Part of a small language model's weights.
Size: 14 layers, 5 heads of 32, MLP 640 GELU.
Training: a variant of SOAP for these matrices, 159M tokens, 2212 steps.
Each number is 128 + 32 x the weight over its row's rms, rounded and kept within 0 to 255. Layers, rows and columns count from 0. The size above them is the row's rms in percent of the matrix's.

# layer 8 attention key, 160x160, rms 0.179, rows 125-130, columns 40-79
size [ 95 110  96 101  90  96]
[[152 135  95 120 145 158 119 125 165  24  67 122 118 128 138 102 156 171 152 179 116 137 118 178 116 101 121 112 117 115 166  99 153 225 105  88  98  98  73 152]
 [111 204  76 154  83 141 130 190 121  43 135 176 139 131 102 170 186 116 117 138  87 171 126 102 135  78 119 151 146 101  93 121 186 151 179 119 111 121 139 138]
 [168 147 164 184 128  67 152 164 125 161  74 154 160 129 165 131  67 144 117 123 204 132 122 147 177 111 117 140 139 124 125 126 113 158 130 113 158 108 133 171]
 [103 176 138 195 173 108 163 180 107  90 123 173 171 140  82 233 154 156 164  80 186 169  93 146 179 129 139  73 116 194 127  68 133 161 132 132 177 136  99 177]
 [118 161 177 149 125  27 197 172 114  83 137 121 151 122 127 165  99 170  87  84 147 137 120 100 117 142  86 121 159 160 154 117  89 106  95 124 113  96 179 150]
 [154 141 131 156 127 181 132 129 151 115  80 156 126 161 110 111 132  83  73 152 137 157 149 160 114 139 152 114 168 101 191  79 158  69  76 127 174 134 123 103]]
# layer 8 attention query, 160x160, rms 0.187, rows 126-131, columns 40-79
size [ 98 108  99  77  97  91]
[[112 140 115 173 139 137 127 165  52 123 137 173 148 141  89 178 153  97  83  63 175 137 147 121 100 105 111 150 154 104 160 116 137 165 133 140 186 103 128 116]
 [140 125  98 110 114 140 159 105  82 138 133 109 151 152 181 154  65 122 133 134 174 117  97 123  86 145  59 179 115  87 110  49 122 111  98 139 141 180 139  94]
 [132 174 139 113 168 132 125 176 115 120  96 117 145 213  98 177 143  92 160 177 123 125 197 145 110 114 136 122 178 138 138 124 221 116 130 192 161  88 204 151]
 [115 116 115 109 132 128 110 124 130 140 144 113 196 128 133 110 153 156 191  74 145 116 139  99 108 159  20 134  94 100 112 129 130 153 154 175 143 106 121 162]
 [123 137 135 233  96 171  93 131 112 128 166 145  99 111 154 125 149 138  98 106 169 145 146 169  38 146 129 133 138  92 163 113 107  71 144 104 142 158 123 123]
 [115 176  93 112  91  74  73 141  89 135 208 134 160  93 145  99 177 147 134 159 141 148 165 116  71 156 122 171 158  96 148 152 120 112 109  97 146 134  85 131]]
# layer 8 attention value, 160x160, rms 0.174, rows 96-127, columns 40-79
size [109 101 106 117 102 104 118 106 109 109 113  96 102 101 104 122 113 116 100 102 111  98 110 102  97 111 104 124  90 101 105 100]
[[ 91 115  91 123  97 143  92  81 152 110 111 125  99 113  70 126 109 149 167 132 137  86  65 112 137 162 125 105 112 141 135 138 160 101 167 192 102 116 110 150]
 [ 85 162 121 153 126 162 101 163 153 162 138 139 157 128 153 166 152 121  84 120 119 143  91 136 144 130 114 206 104 162 140 135  85 159  94  69 178 190 144 175]
 [146 130 139 112 112 109 110  91 148 118 183 134 182 109 225  77  94 121 163  66 185 113 105 101 135 146 124 162 124 131 173 112  74 104  95 105 115 117 118  79]
 [206 155 126 109 131 126 173 130  90 145 135 135 128 139 150 119 134 112  83 161 190 104  98 135 102 115 126  90 134  90 160  75 144 129 137 107  87 117 171 106]
 [109  94 196 194 191  97  93 108 140 126 144 120 133  82 128 135 152 142 106 149 148 136 128 115 139 130 146  96 116 104 182  35  57 105  89 125 179 136 138 106]
 [152 142 182 105 108 128  97 153 144 124 172 131  74 168 154 109 120 112  76  76  47 111  56 115 186 138 107 176 151 166 143  77 166 135  98 113 121 134 151 141]
 [127 121 127 179 156  96 102 182  73  97 127 123 148 150 124   7 132 132 115 137 117 127 108  98 146  96 138 108 119  94 100 137 144 145 115 148 161 102 156 163]
 [105 123 159  56  98 114 123 107 138 125 122 128 107 147  59 145 119 130 175 131 187 135 194  91  90 168 155 127  60 127 126  90 138 165  88  83 112 158 135 164]
 [152 177 134  89 103 102 150 120 112 126 115 144 122 100 110 103 144 115  81 143 157 135 163 110 101  82 120 125 154 163  95  83 104 113  73 115 120 167 105 158]
 [ 98  91 150 109 117  63 159 200 108 108 145 119 107 145 111 138 102  78 129 177 144 133 162 101 122 107 167  49  63 127  71 181 184  98 109 142 163  81 164 112]
 [135  91  90 153 131 210  91 150 119  78 118 108 114 135 154  49 107 157  92  53 144  96 190 108 163 169 110  83 161  97 133 124 144 115 202  82 144 145 118  90]
 [ 93  81 137 144 138 151  63 104 140 135 132  97 115 151 186  82 104 160 154  97 131 111 116 149 205 137 111 149 174 140 153 175 154 102 103 122 196 131 133 105]
 [136 116 122 149  99 153  68  97 111 164 163 162 156 159 120 101  64 168 120 128  29 135 111  89  96  68 120 169  87 186  97  95 111 156  91 101 165 172 132 109]
 [107 187 150 103 145 116 178 191 163 130 145 164 147 134 151  98 102 126 178 144 126 124  95 164 187 105 148  61 118  69 102 133  70  80 107  98 179 123 125 165]
 [ 93  59 140 223 166 177  76 156 127 133 101  77 124 142 158 110 144 152 136 152 159 142 176  85 155  99  78 162  78 111 153  71  92 137  44  68 121 111 135 168]
 [136 120 118 188 177 140 132  91 113 158 126 120 116  68 125 125 143  63  99 126 159  84  88 138 107 134 130 128 141  66 148 139 154 129  67 129 166 163 143 126]
 [121 131 158  90 150 107 137 158 130 171 137 160 169 146  62  89 157 125 131  88  62 133  81 125 162 130 122 142 141 142  21 103 157 115 102  97  76 129 114  88]
 [144 139 152 115 136  96 138 110 115 118 142 137  63 113 137 175 158 162 113 123  64 129 111 106  92 176  68 126 187 144 133  83 168 139 134 122 140  93  52 136]
 [116 121 151 158 170 154 110 115 126 128  93 101 158 103 161 157 176 158 139 137  87  98 208  68 134  97 165  56 129 137 172  49 138 125  50 101 132  89 100  81]
 [160  70 117 140 100 108  73 157  95 122 154  84 132  64 133 154  72  65 219 136  42 158  80 128 138 117  99 100 149  88  97 139 159 158 125  97 113  78  78 166]
 [150  95 126 103 110 137  57 133  99 109 155 158 150  97 126  54 111 147 186 143 105 107 148 117 142 173 180  56 126 154 101 125 176 105 154  92 156 178  89 117]
 [132 174 169  81  92 164 171 103 134 152 116 120 155 161 170 112 120  64 137 163  82 115 102 146 182 117 114 131 101 137 106 136 132 117 110 148 173  87 110 218]
 [ 98 126  98 142  76 132 139  94 123 123 104 156 131 160 102 195 125 184 146 124 110 135  95  98 194 143 129 101 142 117 102 124 147 108 102 188 104 106  85 159]
 [135  85 158  90 205 120 147 146 147 138 112 117 103 169  76 109 123 118 126  90 120 180 127 152 145 110  95 134 136 134 109 129 123 133  86 156  68 139 129 114]
 [137 157 126 131 115  64 130 141  98 110  96  99 168 129 133 164 110 136  69  96  84 129 110  95 170 159  84  95 142 109 154  77  82  66 124 114 106 118 147 151]
 [122  68 120 181 165 131 163  59 139 179 129 125 123  89 139 153 118 100 109 124 182 147 180 141 108 195 144 125 126 173 139  77  67 143  71  85 128 151 164 103]
 [124 134  65 111 120 128  95 111 111 131 132 121 246 135 130 128 110 111 105 147 148 163  61  98 102 144 106 124 161  72 149  79  76 130  83 105 141 128 151 117]
 [ 53 136  85 116 124  76 134 129  98 146 135 108  93 138 189 126 171 112 101 108 143 163 109 132 124 136 172 149 116  92 113 109  98 158  77 119 128  85 166 143]
 [150  91  84 140 151  99 139 195 160 193 145  82 122  99 133 122  90 171  94 105 185 123 124 140 107 110 159 169 107 150 111 102 111  51 177  89 132 132 150 107]
 [138 174 145 169 117 159 125 187 124  76 119  96  90 132  71 105 136 101 131 144 107 119 154 207 115 137 135 133 115 158  83 101 134 121  87  84 115 143  97 113]
 [163 135 178  97 140 132  92 119 117 157 126 119  77 110  98 155 133 137 119 146 206 126 135  82  81 124 130 112 150 134 162 138  96 183  90 114  92 151  97  75]
 [143 190 153 135 114 117 210 129 103  85 176 129 144 137 124 107 129 128  99 153  90 144  70 111  93 109 107 127 155 124  99 115 166 105  63 111 135 172 111  77]]
# layer 8 attention output (transposed), 160x160, rms 0.145, rows 96-127, columns 40-79
size [114 103 108 103 103 107 110 108 102 109 104 102  97 103  98 115 114 110 101 106 109 102 107  99  93 108 100 116  89  97 102 100]
[[196 124 193 141  86 129 152  80 132 151 165 133 183  90 146  52 121 124  91 113 138 160 130 143 105 113 184 143 104 104 143 113 121 187 156  85 153 113 114  73]
 [201  72 147  80 144  85 147  77 121 132 152 114 134  79 108 108 154 150 121 211 134  97  89  63  95 103 123 116 132 115 100 102  97 131 154 145  98  99 121  92]
 [143 125 120 146  80 157 169  90 126 123 137  46 134 126 120  99 137 102 134 163  70 107 166 143 156 112 173 105 134 149  96 110 146 104 152 122 180  97 115 144]
 [126 116 132 171 139 149 140 137 161 124 115 100 112 105 143 179 124  87 130 118 157 186 132  79  91 133  94 159 136 161  94 106 109  52 165 125 200 144 112 143]
 [122 161  75 138 164 186 131 127 144 100  93 182 121 146 110 149 126  95  95 146 173 161 127 130 109 132 128  37 125 114  85 144 154 128 129 142  94  83  98  90]
 [100  60 173  95 152 101 152 102 185 166 150 102 187 135 141  70 164  95 125 122 106 162 140 107 176 104 157 113 136 101 166 195 157  96 152 158 144 150 155  95]
 [115 158  86  88  71 136 111 129 119  70 186 143  79 140  70 133 120 102 155  96 148 144  99 146 137  73 164 120 164 116 120 127 143 103 121  87  88 162 117 147]
 [127 141  64 208 108 145 102 106  99 119 135 121 103  80 187  76  98 108  83  91 137 174  62 164 144 114  76 111 125 146 130 147 172 176 175 100 130 157 110 148]
 [131 103 143 129 107 103  81 138 125  82 108 142 121 178 144 117 124 114 124 138 147 139  94 131 104  56 155 140  74 135 169 120 129 129 127 181 149 163 132 160]
 [134 166  53 120 117  73 124 124 118  57  95  92 157 124  36 154 129 191 125 103 152 127  99 131 145 137 126 172 127 133 100 108  86 127 131 106 130 130 129 149]
 [105 137 145 173  82 165 202  96 141 150 158 154 139 141 114 204 167 146  88 129 157 193 119  97 117  87 142 111  98 172  96 100 163  85 139 163 171 147 120  92]
 [114 114  68 174 133 126 156 153 122  66 118 193 134 141 133 150 150 140  97 127 144  49 161  94 118 114 113 120  96 121 122 113 134 132 132 127  87 181 117 130]
 [153  86 119 111 130  91 134 139 112  90 100 180 164 137 106 157 140 156 152 139 177 154 145 104 190 151 115 137 133  93 107 135  91 176 170 160 158 134 131 124]
 [ 99 136  92 134 147 157  90  80 100 121 109  95  86 122 141 142 141 152 139 171 139 126  90 185 148 227  96 168 171 106 168 134 160  50 137 150 127 124 111 135]
 [127  90 132 119 162 154  89 104  71 140 177 193  67  91  88 135 140  75 129 123 149  95 135 182 136 141 173  86 150 119  86 166 145 136 152 153 136 148 134  89]
 [113 106 112 120 156 174 129 131 124 158 119 147 111  97  77 164 160 133 164 142  84 153 225 188 199 162 152 119 119 151 108 138 132 146 180 152  66  90 129 146]
 [ 99 154 111 143 146  96 130 126 126 105 109 170 123 116 150 137 173 112  76 144 206 103 166 143 151 124 130 183 190 143 207 125  93 141 114 172 137  81 138 120]
 [111 193 163  62 141 193 114 106 128 111 120  89 177 121 116  91 170 123  94 162 120 115 106 148  94  90 151 132 100 118 155 145 174 125 139  74 157 131 174 156]
 [100 158 101 121 154 132 103 136 156  87  78 175 115 126 134 232 114  97 107  46 157  96  86 150 134  43 145 172 122 101  52 183 101  33 164  91 152 176 135 147]
 [128 132 108 165  82 115 150 127 192 153  95 133 103 177 145 161 138 127 147  76 119  76 181 149 134 125 178  90 115 142 239 120 143 165 131  94 131 150 188 134]
 [119 163  98 145 143 136 158 147 112  89 121  63 122 129 137 107 104 131 108  96 146 145 147 149 141  65 146 110 112 113 150 119 157 107 132 141  87 140  81 131]
 [125 129 113 168 113 116 106 118  71 159 176 145 172  48 140 189  64 139  89 155 169  91 126 152 141 158 140 152  89 153 169 126  81 158 111 156 148 181  80 158]
 [173 152 122  82 161 143 118 142 132 131 132 152 176 102 169 119  66 112 100 114  88  97 130 130  86 111 133  93 120  81 153 120 110 131 187 127 138 122 168  67]
 [128 206 108 157 174  94  82  82 138 130 127 138 118 123 187  93 181 163 117 162 147 116 170 109 102 115 149 173 163 127 233 152 127 139 109  82 130 111 194  65]
 [ 48 172 129 134 178 114 141  67 117 153 103 169 123 114 165 147 152  94 142  83 112 196 123  96 156 157 147 126 144 124 171 172 168  40 179 150 131 158  76 132]
 [ 69 148 138 132 136  97  74 212 151 123 168 110 106 131 101 112 133 100 134 124  98 148 129 133 134 118 198 166 169 142 111 111 120  73 134 125 126  81 162 140]
 [112 101 161 108 118 129 114  86 106 120 159 104  61  82 108 115 141 165 160  63 118 155 177  79 106  99 214 127  74 113 120  91  83 147 169 125 103 178 111 121]
 [142 107 135  63 168 164  67 138 169 123 142 142 110  67 103  95 141  86  94 119  82  77 115 113 114 119 165 113 171 174 101 138 132 140 130 124 130 202  66 115]
 [ 60 134 153 125  88 103 164 124 136 105 147  98 159 190 105  93 159  94 171 120  64 152 104 128  92 138 162 119  58  89 134  82 105  93 117  50 122 113 120 132]
 [111 136 133 177 141 112  87 119 105 141 107 193 182  96 163 198 150 141 117 109 123  70 116  86 152  61 160 106 134 118 166 116  78 140 135 155 177 124 151 169]
 [ 97 154 128 123  91 105 126 112 137 108  89  91 133 159 181  52 133 131 126 104 116  75 141 139 115  84 183 137 121 116 113  95 126 111 145 138 156 119 135 182]
 [171  98 111  92 189 113  74 150 133 124  79  81 156 151 103 112 149 129 143  92 109 134 154 123 125  77 100 161 102 117 171 147 127 120 136 199 119 131 130 146]]